Weights of a small transformer language model: 76.4M parameters.
Each number is 500 + 40 x the weight over its row's rms, rounded and kept within 0 to 999. Layers, rows and columns count from 0. Numbers have three digits each. The size before them is the row's rms in percent of the matrix's.

# down: layer 10 MLP down (transposed), 2816x704, rms 0.0518, rows 954-1028, columns 176-263
# up: layer 10 MLP up, 2816x704, rms 0.0431, rows 955-1029, columns 176-263
down954 101:513544493532480487516454485529602539523500540509440434445470449554448479527547469513514524550432522498504518484528458521533491583490529478519463389499476468483551501547493569564491493451443511638494537477496463500525546525495438528518493526510410553519509566582462
up955 105:420530481575464514460520482468544562490461577563479460475570481508547476481575540542523462437533505458521589503528473526485512497518564481455486543449495523519484483458393548504492469489502516499540449455521476511500454449509462490496521526528457484489524438495470
down955 100:516512564542495496514491446550556522523559509475508459436526456502543467478515554483614511544542504483516483511500481579465477456450609511491509573555491439455548472530543512519475546535482433461486537516520510516503521506484523516514513550549490546586534506550457
up956 102:577471521590471495497534429479506537456535432496527513490524500490544452482472506523492500519495455528496462531434601590440406536476481487419507544547481500486567546494515470476502516497505477532502609538406498498477551431436505446540575482476530501471536457500501
down956 111:531422515531485550559444492495500545475514493530467516551584515464488538505498457522432497462447519436546491472480514499503487483513461509543555484520537511511491518561574479569507504490522442494507571439490538570545525497531554523518494481476428573448443466563565
up957 099:502558503508495558479481511415472477543496518480492546460567428632450447583580440508559453515549546543476527491501418520493579479496536498535482599501464523548513577464578508453541480486474466526523462525495506477560443468548493507485542473515455484512521466530568
down957 095:558521511469468481463535502508546493531466508505531545512512528534437521574579584451453513485512437472559412495535510475583562518448498485476522431500524516560574529529470484561491521523516492546520569522467441493478469470484487434503474524456503498556500447536501
up958 098:452544517524502437461467463450416460497537491483458558403475493532508460511460527524526538464463526470472488517492421451458513520456495487593465507505508519464495535554479465522497539533450555470569506487505514443462551439517522533560471494530512582494498514506381
down958 088:543518546511476506588519504406468565551567472585479505532486502516521559464468505503510534522514468531523463437501427532519489469443575473521409489530468519517496457354493509478463469547542455500539532460497500461520477494446495500545427522500455537472492471577470
up959 100:500503503445483518509561461552449553510501461542554550518534559457498506490496481512495507451493564493540513526534539463504510486426479474469496513511510538513541513444511582520499466536530468531534483506485468510465519493492539483480524487498440455466528553504492
down959 102:492494430575513515473475540532539522487523557470452490469494448542472504565494519457506482550514471543434532485422498434522413569486482477454479505496455460517436489560517468449509538450556551562490507524441493560472469419546442571457473634498514468448479557493445
up960 105:523448501453484465545502476548462516517402512558416525510543441488468484447513529463565574535507502456458514489577482407531495605504499563533509532481467542520537464486531444435512466467499530514454502513431495531547564457442467534551413540416539503475465449442473
down960 106:505548483499487548486529513536443443504485471462551597502452507470528433531488524556489482515488484517551558496445549512485563526496524499567452511500470436482509562495512507452518546476495461498497453477457578528524477433476509505524516473536504457420484552521431
up961 097:471485510531487561500533470499491502502409508437534489439481456512506479478522484514542452504430605528481531550518539488494443510496479552473478494492524510527487527513455523456492576485563534429550536439559487509467481431532520516483429529490444440439492542427439
down961 097:583598473461461557563464462578492496518510494402499495512508605544551501504422495410478553534530473468473491390489497511488473464533480442419476470504563468500542545498495460523505439561454496539503542472544509481494481512501566496558471548526511543541495475562530
up962 098:524484476584526522575485444517526413505526496516582454474596619523502424547454558478544444504508516484540502526521554490476466528537450511468434523491618576552496493549481453563537525496474567504505449476491440483429516459476485539473504485438529449568479454483426
down962 097:477489461440519487417476533430500493517533545452514497533477428508555471481526532516409569490514507527523488512467499444520526456473508494453529475468492507460459481537509557503476433522463542492511567559470531494574499564524483553544529518582526499540495547516558
up963 105:516472505505530562502491467525488487555584582373505497516541503402403526483470497465529492507490525490481496520460501433453495559523495496397417508534491522454517512435492426476465498530455524459453479495424471457494501502484520440567552502475534539576455516488481
down963 100:483433509501546405516459554535611464469511468525419554478482483454485560486557547435531549487462552497510434503499477515558477419460556514498529451498456504534518450489555528556541491525578550539514507558472524520493453509537461525491529567494496501503524498514529
up964 096:492428498460479489505524558542501456510549486565463533434484533496549512552463487608596465501472531575437555535501462461514484539474469437464528426471409520443447495462502409577494543487486476465467450555514490478518501483446443407561498526491474585478494468489475
down964 094:569484510537534557511464497528542539512524435524495487527576508510512538469499474502482480451495484445540509443520477550469559431535545493503476527490477475545474523549549509522502493513490522598441576443531472484547492488555477583445500461516516503466464479571513
up965 101:451440490567550503436564467503468528491523512507537468481482521477373545429496520553487534563483517512492553491475413473506520536500524456482481504524497462487559534459437522445470506456443491487402488469550538475438521509513466512492503531513515542494510487509529
down965 110:484479496466542534513545577450534496471502528446573453480490503531500454514557466572451435496571512501478528525474510554510549489494541543544472527576476534516474507508522468525527487503507501470504526476481518520487512513486490474461535464477427438514493540513528
up966 097:479464447516379483439587464472495520415552556579475453390516569491541480477522516507532518428519453545484484506512445476499575483549492505475416501531562466522449509516438511555493481451542455445464536483398535504631503493458508464480444392529504479488454508470550
down966 101:492504509463499535523477462464405528516458478457565502475562443452490462459466455527523520470543426509518473497518415484549502535497496487491467531464503490502593463510480451564526508562536475518494531492599515507461520514448577485539486529452445516532563465505484
up967 105:503491490503621479481487505486471493562462512507554518568517484467507593503478549495501473508427505541545462521477535514442451473465472427507516515547488473466528558519530551505533457537530491429510485484445486500497543520484485496437493499456486483483487495496539
down967 100:499520436511492571550540486530459573460522406512494513550542488445513489479553498561514535463512517482492493496498607510515514513450475537510464518539486458546483545545467486519494560459479472463503497533557539532490477473564476495458498478520514427516541514486517
up968 100:527502505492516532467512495527540473479487483485551470550549476495462448505471532576495487486531478492514439543475477546457541504474543481449528451559446552485585544442521489554506475541488518516474532573468453442447509539469430477519531558491524529465597453549532
down968 106:534533511480506471548549512554503495568469535529484485502481412508511490521538465477473384544498496498530523526532533478566508449475457546524481464465510492528525491499507552542524483500435485448548528473539444472456485523529506529513465488523528453544540518522470
up969 098:483504477535426524468460510501496556491434477478539519525515522464469447476529478446536472448577548544533527517493509483498591510566489419516527610470488524444507559484473520462526493496529515450447426544496518454449510510483478493461549488434495525517605415613490
down969 097:535469459487519504557503463484493488515482574552488543543526569554469568531513457542527514502553544497517516474494463523533478477543463489480517498438537538529502578645487512530450481549512487487572462465512499508543465418512484512485462462535521442536499572455511
up970 103:436400487446530474518462547491530508510550440579478476483573532590481518570491510439444495498488464547506461557518592490435471451516488525500469485519512520399500572515491483588449538426451498466506499522543537578502529479490477520532467514460533471503526449499511
down970 097:450520489447497473502502414578534502482492481482526468479480501515487558446549502499525458504491449556522512491516480510558594514502561502469451456486571516518489407491454522475541509503484527479510458512525480547511505533536511536462489491511510527493547542559528
up971 098:558434541512587518461504454565455573510490502482533516458530501510433497499441559519530446507466508534477486549493402499558518556491440485499539435447468569513432510490506534570570498513457441491551573461578547487542497511501485544475497486581530420469534502519476
down971 098:437475475547493403548510550504520514489493414458546492498442472474487514468473554532526488565485556437516448551445523462541481463535498537499452575516517450519564491495496544554414513474580524460512487485532489563538536558562444472523596449468498524455508504542554
up972 096:484528507540570502562486415409495433519499439496460521476522532475527517422458578472525466565490452542477483544508467492467540491447510490472528455463477526484475429516494597484493529507488418531524483513423510508501549486524503466475555498530493550488520401529507
down972 093:487506534502448491459470488572507490502476516477486519507449450535457506452541477489479552490493544473540533436511516496527548497516541522494478491560540454545502515418434423540568549550510490445558517401626480568458524453614477452562503512499465478548465530563466
up973 107:551469519521496492467458478450519527548449417541534484494437501508449500488523494461514395474551568479534594467411512467500527562522542529488500525504515471474506549470515507468545473525521480575455542551559436482474530534510558492442453522456524526450540497460431
down973 104:515486431435519546476509531453538509504538522489500564496414420460507433599580500546462435494491456508492492501542506560521476485516560486497560513451473589510549524473509508554436537463528561511468466527408430447474419518470457528487530539575531462569404542488513
up974 103:477513519488486516534494536590462507512456473540558509416522463570437510560479585485533532598465523475465482541445531438488457508515499517455505444492554519482513486494480563512565582504522548549409477530612501468481486467489441575487482528498526479482502451491466
down974 097:472537492424507465531418491557409512546503528553505467521504550555520477514529468458557496517513489513476525464482466472512598490548518533448511535545566542482532494530522440529554531484388498519530517457503494519499490489574571548494499485495442588554465515512462
up975 100:548494462442458483525470496462544515588483453430498605567556491507447501455575466424539474416450525539484554457439491510440476489433522530555535468510511481467448513474529494491434477493574492591469465552446489539572481509478544521474495509516461451464467496522515
down975 102:450496467500549474558514431521479432515497541472467450547531497535528534515487509491434540463449448525538472565490540543497489441479545503467468544509493458565553509499503497450500545463517509563508519448502464487474495412525508510525503504543522494520589559511460
up976 109:533486499461480488440461539523498465575459490593525403469483514517490502483523516486514490500488518507508500512475471517587456474527527537428449467546519508558563494537593507494558479431530540472438454532555453546552528526539590549517464510517477432455478505565574
down976 112:543445490490503474506477563564547515561513458503519512437551496604422523514560481520474454575506514535533493421468468493384529468519478500538559530466549462462486486435533525502518615483497531505537500473553502487574495501537483501481416543526520431489426502527567
up977 095:522533496466453545507477504474510560466429494492426462452496514489477466535524560587512462512496439563502507524499498481532490526545470498501486472481497430494511551519570501505460476437478456578455524499498512467459480494473478474492493487438450512496498409618443
down977 101:502495479529502554523493532552508488615451597494526470454561548499460463471522498494478461517525506581489490481498507536560471432535529426564510479512563454517495493563511477479545467557508457522463477463547582527498513456513473421492540423540541479561526483478472
up978 104:549522512469527537547483521531472509532447463443444584556431557506535505581476503561450521572513453508491501509489465475473557500526512511481463485550528537522502481534509463487489450483550511470510488435513485525451404489519512591506486547484479501483526525496482
down978 103:565566465500506407519426518575571527542575567422475505519483541506490530535524488545429492494562450460540633500542432519493548469423492495528529474532406556528425516482535513412539533519459525419576480467440503495481529455500462467504505543498473519489501451470539
up979 103:542472516520550514567471445473537591415467512484461447611528441451549615409497434477528446423527495494464515517487470483508552431513488601495472538542492556467452578541468514482586522513495566487461468495503508478460520550466481533493468514508515512483465477500476
down979 096:529498532470454436487466555468519483490532431520476460414554433469475521501489518511493544531508496465428506447463501482516485482550476486480467555496497490558528461527465411515542486480484508505466528525434450464478485487526523483521538515543462447479567505500502
up980 095:520556535519496485516540422426429453524528446513543554404491552504398437505518445540458489466467482443484514495415514519529450450415460521522546482505473504553485544488509559516430466533463508435541532471541422543474481503555539494490544482475452527490449476517537
down980 100:541448472487481474496430477543530444534497442415553467546475471521452499518529488445435468481499471502524429436589570540498506483452586528456478497484433461520533470485470500590534571434520488489521485467535452462471390499501512501557480510530441516534514518530444
up981 099:526513449484543479467540525561461541531500581446517517516547527486506513482512433546452433525463534448447500541477478485446514526502481415470505504529552506572520559501504429477536566497535482528471501575487475497471432514476483484465526539452475439482491477485529
down981 097:459532580540499492515498473537548430493501469554478474488477413448496464410447551499591486506495504559490570502514497473466568456503513492541469472453504499470440489529487548543486474470539520494480425548493515480527610541457491477497515477520538493436503491536505
up982 098:432548545489527565502521496556449503454566542528547505515459499520550578511492524450537586465529478459459521464557513490585420488562481533445580477505479529507512547611534425509576516528514510533451566488489455503478487491509537535484481545537504538454422529479574
down982 103:489535474536510459460487479551443500493468514506461545494472568444544516446535469446556446509531533532518475564512480488435516528561522468502490513496475444403501480499528507535521475552504476485551445530528496501465454420455444428536577503556450512564512564539462
up983 103:525522418576515467499449518379519525522502495506456524455514423533516473444513489488468427481532502511425490509462464480612534510470494494441505513551521573482559490494484520488553464479501506507491531504515492516499501462471543523501563488526486490512549527492483
down983 101:552536485517567514548508452512508482545491510535486394613446512553503497535598543455481489575508574530535501472487480492521454499524511467423484442507534522521536504566510466545447513542516538538515429493417451523552441575463515491528504469439485481485519479475547
up984 098:547509493508458553532485556492501546440542500470471457548505504559490568501526470490482504478499520524526491486477432527501484472474532550561464504458481472491544503394479475501501482543453464560542430495513520476553517502507476470548500518496543445516487434478516
down984 093:447564527430488507490517577550559453530532587535500517499532497444506484466544500478540542522508527530505490495457481432608543526539514479450487464519553488536469537536477584427468504495511490541389489554535433442498503499526480532532517417474551515509531527465509
up985 104:566486548510567405448474480515563528499475501488546529523489451424492530481480488462568510500557513436434479576504507462487495519528499425516590471507531457475471524530508422539447486447486562484503564517421469491552449492490549531524523505552533450529500473508531
down985 104:495517428500522511495495511465549525466488478556502545523521518494448503492530505524513479490543560502580468489526441574563492481426503529538525488529508525501535496538432496487522488505541498496538541446545510536555501483527523482477554492536529488464461513496534
up986 089:451519464461489514444510536500497570481474478459504535448456552564487557572499499495524457514470489511551471510585519448453527496495499502470526487512439543487483487513568441507490460460538507548407526544476526539429499442478480495577528500480505503487475428487486
down986 094:545457541572518516499511417559489477591448494481493574498491504520522454511469514465448479497604520500519456527413437572456470521478548551457556462532534465467536498489440466532512555501488443536494474471523526492510588546544489523483520483597453520551532464581516
up987 097:523448497496490513477544514444574490585575479496447532512531480563480541547539523458479470509482549522530469483525479572459490493559541481502503471527536470464557551498513526532512467420471590511434517511531494480540515530530534443549537457531565523424529583490569
down987 094:520479492503484466526545519528495535459479641514471477536456487496461504577457475499535456505527556453506481479488538431567429415433498467522513508523492517467504496498431508487511551585572449436508505491533504499510564442503501433556513522496493445517545455532487
up988 108:457504475530453472482547475498529504487473482482488463578485483505524562489541440501533452535557528519469563548534467550463522432475560494500472515543532554530581484453523490477521521443441499536536543522543574515536483516492494480463499497480503435535495569499481
down988 108:489498526524481562450499556461434488512449460523506515515422520493538581540448488502475493576525475548427473491516507541446479481485512507466483513463494527532503534464507553509533522551558463496544483503561541470492536383551526472457501521467492520457515585470471
up989 103:503467522504540471458536479454438517564550547496475527565514482503473564452497542452545513448476537467499496563564465565427467527498470520436537491535512486546455527441547469562512552448506440481510454560500510505530466563505528462512491507550482508532510513437480
down989 098:467558405530491500535512515551547512503534498483516414465568497554527488450465431556509519457544390559480568476471531493538604472495525457475473470608540534534492513473549473534555433553485577493516495462499527518536557468469515591485543548514428478398479532454520
up990 101:470522497498494447488471516519534547566479432512549506505510502490548468525433506467502447556534533530525516458441511534493452507538457507540516579492451522522523551505589477529538434523474468497507470508440577495542454483484492496506487502554567407459472455522515
down990 103:534468521442496449481499519512567472482565530425543460542489465541459461523474522504485539511548518493574466506503499498494587430453563550494499498539627488459584544503525566479482484488611474536551461512511507525519498456568509479508465485503476535519562487498544
up991 100:487527519419540544512499505484531495454446535534462490489572530438468496481496503467470531452510478496514444564488479542542540564448485433471561511517505500560440588532471494472446509532503503569470467493486509496536487458472490415519480441491487547541508478465450
down991 099:470506545516524498462536446498500500562519531507469534406504527518556559466533567489528504487524556558497504496528539470499611518496512460513504472508452474462471570453478470461572506519544512595533524518571473508468500536505468538505521539489515514458542472506458
up992 095:532506564463498598505585442424485538430411511502437484514511522458500459539518525544460520524540430490462483526497433453479440475456499505462509466542559460496511507551527587447510565514521503535551556498436461483469527468491493451468458541523545538514543475467536
down992 101:459538540552532558541518490512539535497470493462519469481497516460460500564460481493469478477506476515506567547495494463524509482402519490590510556427526485516525562509483509446571510490562521473530482521444488494442540446512544464551474533532485464497499494509545
up993 098:541494495525494442494481533426452488493459524467553529508534550451487529482441480505511467488486530443524486494506547476506583532485556458489507511525539472463491487496564497509547521532474580452456475526536542459466560517601490509508449442481490398459531440477429
down993 094:487498481489432491438503544501492502507528523465547544472505490516534455549513542505461538497482524555516510526530474504518526557477495517542504457547517531507490476528432544511449520502490445578502426535477485507532485499485521590538608438536441571572485502547533
up994 101:544502460515517451427478534479525467482506520481454478514486466423560443532537526482567518464497468482472589432501552585528522530530556579485496473523473560462497595560530525535463527525441448465497487466542464442555482487553494511517504526515558507548531546551518
down994 102:482543510460468553509454474563525504540474452469489432498530532490495513497579525419531551505487468485516447509514566556518527494535461422484458530551464512570550505409504557419519460497478470535504473508450576466548487501517488443492521497429466529508443493505581
up995 095:445423452544494520526529437513475490545505518517481616573548571546489418537473503496504499477546447476572440536508570540544485508466579503461532510475367528538525472513540523380546469537469488470495474488527467520525537436581362461528562482460526474474542452520533
down995 095:465548449516459548445484536507582436468538535447492558457472545472477548487506511395496522537531543470487495574497484533502612473506491461503494531517509488527543498461495482497483507496476503483475433521515484460507490488486619520494509537579543535507472474549507
up996 099:521500501516514500504528461467475458470511500472572493473528538507433501568466511501503451482558470468477529515515491504451516497538504514518523544460488514529478530536490455534537503520577510571507562437486524524535518577579562499433431498517466524437481497453441
down996 101:482491511451560530484526487562559487514537549533472554518531512512548507495563517522530558432491533438506525469536457469516552498498512506473493441518555535488485482466469484405546597475426507522527500599440483494563494444522471545483556465485520516495462469463556
up997 101:414495440488512535500525414532503454544487565451547491532493471507512495494536491521452461482446487575498476476513532400556534505512462500460565517397446507488594509530532561510497495469494505481455487557419505502496564505506550500507538577481485459520486508458440
down997 102:479497524503507481563500533509527499542434505473431466457555547573452557522451521459492480465505566481544473509559481510454491471456595508563446532539477472540493546477472512505526500502536459529571464387584485456496477477465500505491557524484472525482552567525482
up998 099:522529526372511439585532469526460526499462470467490462507542478513516600478526440565437480501503490429614507495500484529504457504504505541570502455485460502519404445548583491527515493487509435485476508449447523570459501515523453584522469492516513414505509522548498
down998 099:427516607571483457448515493498460510499483497539449546451454463480597538469550512446451483555577510453534525497549471515555539550501498501452499514572564576537484489501514484554459534546504479500442566502404417453521518503493493489498508480420493436531498509454559
up999 103:566552501513532506565431506521433514492459511529415545486531486435488460434501562483508496432498512447485517540485424494464555470457424461512469477493552528474469524534498423512456453516510485466578571431486552533491502532526523466559476519476467466504461515441523
down999 106:516501437581511508481480460520551490532473503478393468519508469557542496512435544492516447563486489586487470445514536526526516424464477403415483489508582554415437493538480502470482527552529452491536455515453508460551467438548475531528519525529546548510557544528510
up1000 101:431435522430504524454498470390518505561548433521515511461458542486457506430478505505506449497447547549505533514441505501545446440506483533495490473551432504476504518501494541512516548469516538479469488537505520527494539503471535533541525534478525523491429516533385
down1000 101:529540452571486540409511475522458490459507458518460526506509469415514558576520508482463467442402476503501486468538529501592446492500439443494490534502469535485539566534564433494544465542610470441514614479483506477482509436494526484527478553523570486531468541487571
up1001 104:494499475457489454535464538513448423524445532509399511522457531497537540459493476476543547442460497538508535502450483506431515503481436570474476490545531561514578434531512479539539498528458576532537507531507437525561497568465519459517547561493439552450528413558447
down1001 101:441494554460544537511489473488491514462469515509515609513521503535495454454540429512495530575507513499506535505488492478514529413491513440536583454507466489499483425492540432471512522545402551517480512489470546546462525502486452447479478417445479447589478495532474
up1002 100:524497446494501553516559503513512523483474454500538479436437462476498522497460510469533436489462522453546481499495567488489485459515563485516447423547403535497402505490550521489572515467503568473481503551505507553514483434544503491453489505544469511455447494461483
down1002 103:505527541505470495549460477504546561469455520483556489486540532487493463448536523483555499489596449454501458467498506492502554488418559469489508489505516444570512507518488531510460483555514500563530513488504517583544483518485482514528462395557498464491474545499499
up1003 097:533504441453513411453464517480449503495473487443548497454488507531534538485531502509414494513560503528513452579520466506447521496424485460480461489529502511468462480525466553571465503450477462509547507522523475510411564505516458562565503525534425504511496448531536
down1003 100:533564478502497518515549507547522533554466436526442519572534461507511514522510485446492459548537448557444534466477484518508455524486481472488544534578514511518514417555563515438486521472535505464491429444493543471518511473567565488507527469450492512491441519553411
up1004 104:527512545514529541556566535525496495532525502469426513484521480489529501515472481507477427494468488567536429535478458480482504483503501469476572537485443540537468540556506480490513489488447460488425532505459545481486494530471545555551479511505491463513486501511517
down1004 102:499516576484513529552553446512528507489583508493505546456499557454506461497487483509522466459474468511527574466544558532579532519461450459517574498467498482518526437455522502488561476408515505477489442508455481451502526476472537495556559447482526422469583441513566
up1005 102:610531436487541499514487481510499541574512426427544495500538544461530546555592525496509539500493528541500488485497513520479564511544542463481528515409499479506487464524562437512481528459522522521468490497457472470529493496489433500458449439488596545467474520578497
down1005 094:505575470539538535515493435570479481484507479509568548547535447461498586556535602458488565426507500477469511553541534518457459504504566502521517481446508461456503479495498545470508465482441495472500495527501453474493511587498423495493525490455566488513508501542523
up1006 095:463455541518497423524474454576506567423543508490493567549477634481521505492496559496557534480505602454514515539494541593462435488580421555511531474493559573561450495474448472541524473431491543495497504483567422500509467489532485477522467445533509505485486599584471
down1006 098:499547423527481498479543480576584481533445530476537433507511567524533500468513458507561555481465454466533535535542522532450536513480530499516501534519487491572463515514505488466458457465468482515529494513506509506499537438482515498553578588391548570463503405502475
up1007 106:509448504487495558523443587446448483459462441514532532559494458387512490463487483468521463581482511545518462515554488516384492525456575501578468468426452475491472504488552516524489509516507548490477457476460533514448461507494477404518495522451499498498482452494478
down1007 113:445485502451575523480463421540451411583566511499548458580484432552498489430430430555525476574491432491517510470548528512514550547504530533464515465532475484508556566477519497468506487519526471494430499556593558526562464483575553399532446536527453549487454438543496
up1008 102:491535485462453433446532578556491524530535446484415494536543529486519459469515544511502504491521520570503424535467464477527443508508500554495480495528555486517549525468489494478498473533605501527473531521501467580538519488489481526573532497505510443473456480475573
down1008 093:528513494432479526505545472445488491531480494434513500535507449555488488478479503466520531469552520530502539492470500452502485513497506494468576507462517563460454469486553481541465509435409529460526519451521479516601481465544582545486492479588489448545505456493465
up1009 105:519474481490505506494538490506576525496396436494483525489553428503516447570457392504467568537507514536479475497505583485525464451485507502531576528491586500517521480475503461406519509504539449491521454445458492456475458452512513444503536457469486475467547493472478
down1009 102:554542472484502487470556541499420481457485508498502430481437504456442486474540447477509486545490465485461492528503502454545490484491502580480553526468588488482562472513509532496584470423481470476589431546471452481571517486469497450466476436554464533517487504535432
up1010 095:455514575497506452469494510455560440471434499549496493529471504589493550421512543479422552523505496505512509551539499503514545508538444448515505495552488525476460512458489506531477490514561487495546459471580471521536598474433469521478466512514484477588548481580566
down1010 093:439512528514439528533471542559483528473470518513459549458497477435537456512426461562581449482464454483526461501447502570582490465465386562416424536529483477507464527495521553533483539450495533519458495486515515476522540517575490439478531479538501488501574554518462
up1011 101:470500452502516467444517425497487476490492522489468497549401545538496573489454521539637498508475545526488498525515442538519511495514531567538452536477536545513504507501519499510446510457505361478490478477463436531413463467489520496477481486467468461537483464586518
down1011 099:537479546455521528537534517442567502494504550493469470570535483497509508485480542494503521517498367493485483480468528511535489517574521476510494494516507543542506501518497548606580452493539526561473388518500482428540523550498519507478524551503506458440462571486491
up1012 100:479482429537469467472481449428532498532476493417475555496450549471566496580486482476481518499522521584456529441494516498546522525481462506579503519532487511397544563462453539510458475499517565485511444487524461470456448448450441450501444427455471474475510471528447
down1012 106:408539542415500534532460526554413536460472491529478521501531525535475459464487495463445551480504568554541520503492477474484536474501421518478483493538541502545520533512556522548546487555574468438485460487515567537590523451493557503556478503557502456473387592471504
up1013 098:391518452443495422465561567463539437507503462423512490506457439471486467464503481458522438461504507445493473538489442526492573514492468473510469498522449561576493476461487498485490395521530460498511508540453477578510479488512508502478446515585454424513444541432465
down1013 105:528555444523494537547479473537461479532545454465494567521537501468510497473512537512487472421486526494445516473492461506446466525478450491466476607559475419466462476510450498507521600548580437470526464442589453497452478477537556488496501529472527571543545480488547
up1014 102:461428517476442472548496492567476544491546510500501527571524517476467460494502585458545508514485511488464525571429475559519449512469475467563543441522498525535546540516508524497525540544485509504440457540518503533481473496539449520551513444508463377583530511502546
down1014 098:545487489524534579509549443569511566490532515522558463514495509506543468448563523485445490439504516453515408480492490535513549535557465584439520481456489464486491438491554511508508480561461542467523481474451469587486470529503451515415464500448439520462457492542477
up1015 094:511478436542518563485496460570429509585529552542432496530524499456497494420433452482439510587500420454519538469543501479392519430525484497476472507553481518535475511522465503524563441466476475561475531517504491435458556466454505545481493514473464513553428459483505
down1015 100:509507503462538498530513495527514497560530526472503521555552501506482527562474501499536482469501469528552524497570481552516410516488510457505487500570504503554486560560494528500503500516469462554566444465537506466471523465440487518554448523474421527547564506495492
up1016 106:523519508470481529465617477567519479487546511458494542416494510542525478477509542530534452516506535536544507511530536483499501493458493580509550476552420534458572434562521547555531463488473478513453504561474439462414513480450492458464491550488446527528557508440601
down1016 097:538526536510435492556475500501491489480477526557541450524521534578525531415572538492553535476528505469474535454538470476555496504470522517497552559520508547500523532529497560481523486494473506529525504465492552507494463563471474502474485522460548549484471528577510
up1017 094:441456522591538556510473501409443508519566534435522522498513531517486489481497519493523512530587513556465438454466591497496489533438527553498496471542555482494522477463524533506415378552522555505404478445499561479532594518524529534494490518504488564533490504487467
down1017 105:524507530451491483514425530489504510514515521476547487565497550539543579409461549498508455478498560534524514480463511480485556435506478512558504485549517522543534441496457495573513479534483453541580486508526535504467481474389503522474470459488518465536527509509531
up1018 099:518537532514511496474511532426490407484491479442446481488496482551520525529568538509500529550495578493492463473471470534465522482591462517523492445472486485473458481514531535481448505516492556544467507534412546467540557515512490577485502514489537533493484496507489
down1018 103:510474482514512477516498446530530523564443433451455462503441475464431511482537485476529432476530494542488480464471553509517543492492526537503492458488440470573473425491461532538484472456532439484485560476510482487566580478488483468503450508520506546542512518472485
up1019 097:451518496447502573505453466517468448531428538524487544473501420493491532572481506501470521476516511513480534489514466506611482516451515492495480546471452529472472515567565481484465488535445504509489523512445544457572478514494435568437531545507510540505509497480485
down1019 101:539514513501524537493545453524543498542544505487524468488498552498445514506500499498504448507493572489494505455537448475573433568454489577542433478520493446443487552528476506516517515499523537536558483511484475505484423466542461489476493512518485471573502516528544
up1020 103:543476458464587479532506467502572473523539517512510479528522523558539549440488450583575539490524524477463474485430519497530493553496405511488460462515487508495478443494424481476530548457489455555482438476523424471469591492532516523533489572457517475551511504437500
down1020 104:516562468471503481537519484502512457540440508458568503488522527504495528513465502461466531438545456474531529485552534545487494476464555496530459540520575470583506489540521464507555581550471527475496497564467425450500512502516527516501521527536552504547505516485486
up1021 102:533529494553500526445476520595420508486469474451517554473429527502517562515505485495460503476423533523510474507496522457580493507465492469548495463468495523488567527516493500500601521514473413560447515426468452493482480498479541456512494473449554469488474504487447
down1021 099:439466498538518476467532495528546516491502543473603527553460540495485497473424525494481591490466484513546525521484533502557496488485493521567566477482501414498470518520532470514456522504480466503540471493489485557503545417471488531480483539524442528492521506529434
up1022 100:467518478451467456543481465539467404514498525481552515494437521522466535483568557423473448522499553517444599520527508478471459525500527506532468466514476476483477466470501411473478538517496503458473475456523426473456473526472548557489443533571467383422476519472488
down1022 100:503498467442494586482465513480520543499509512480438455522500458513486496443582502509488438456501499518507438501477553526476473461444454496426486503488497529573538519440493580488499545515484539480457558444461557511534463465487453509492530465618500512521623511526484
up1023 105:492439412494530513518470455478534448484487496480462515468521465458471481448487535509511570489536511519532436568490503456515523442487452441487484522468471559432444534424530482511496487454501471511509468460473519443397507497465514453470448461484526511489523477493606
down1023 108:590583548551480494581483460547526453491556565481520524483528513500459527475480533527594476544520503530518536494515505495579581461478527533527513498536540511519423505483465512555461522488534509523531477589546519468513492475514471501522514455526476459482528556507457
up1024 106:505470468474508456465493409518460561505552475507527484456568491517465486463519536531577484563475500488561503538476486422521433508514430453449506478524527523477483472517482441534449468479571503437466533510551494509440437502555504475422472497492431453508490544505494
down1024 099:467471495528501409484483457547541534490516528522490500466486388515538423501476459569487511461475550538508490500551459518451523488530475481527439484523473543538523537467584540494503497572441525545513436480493522498569476540510513549528523429533538507558550527508531
up1025 097:437541501529461486469510510397418471548486501528515482481509502472477478514443616506473580523478484545486522500517545499515497468476516511504486477468417542388416530524503515505464531447469444464534494489443503538523468424458494491436447522466493527443589477495496
down1025 096:541443454457520483411545507545494536507535592558550455506522444557515502506545515467558466506498478515499542389529520545550488423570492492486472525548517467501506446516490518497478512540545479478493557471522560499472427524484447482450612519503570534458545511437418
up1026 097:538569514461560484521570427506501421467523457482526529587514516530536503573573438521444487538483461470541545523448461561484489496500423496514478554420555460458465511491528507478523509469554479484495506546606482524544520570552515579479485542513494511528470541490476
down1026 099:496450495476472536468543595462563491520518547471523499440533466500519494520514496514461523446459536498504498474512454493528510465528525526496482441483452552507526502479498528473459448504528503483559497432450515529514447506491466515513426478600552475469547376462557
up1027 101:452450480488575478510531463545525463545508513503472485533516485484497446456567523505527510475469537515463505553530480453515555503503444518508514511479452540495508444499513481477542462466578519474505457535443550496527514545449467517516484487524483515477501451509509
down1027 098:538602547462521526491483528473440457496552562459586481492476559513517496535516566516436519466487439552445457479402483554432541488534487547483538480511476498512478500450471489528468443550558493449490541464461519464550423568487521547496507480523511523462472497486529
up1028 097:479525488504516488451455479381464548463529436429540549554605496515473521468412448479412496492539504480489494460553501483423529480508547544494532532491539540516564452476462487566496478562509524488492493552474495454445480530539513495471458484423533521530612434531433
down1028 101:556538547474517558465512487481543505446515533550539548429556528482507507570526489553423508470537494510505504485417553469512557547495522451533514497447502557522473490432457423452466447435439457492513527531519434529531484491466516484525446398460474491582535520491482
up1029 100:546449571555484460449412496534485497516508480475487535524517548508468530484500514445508521425546508556503516523486495501524509501506505559413551534422492524580514515458517477440468502462603532539511436430586482517528528504539433516498582524454457479443499475493552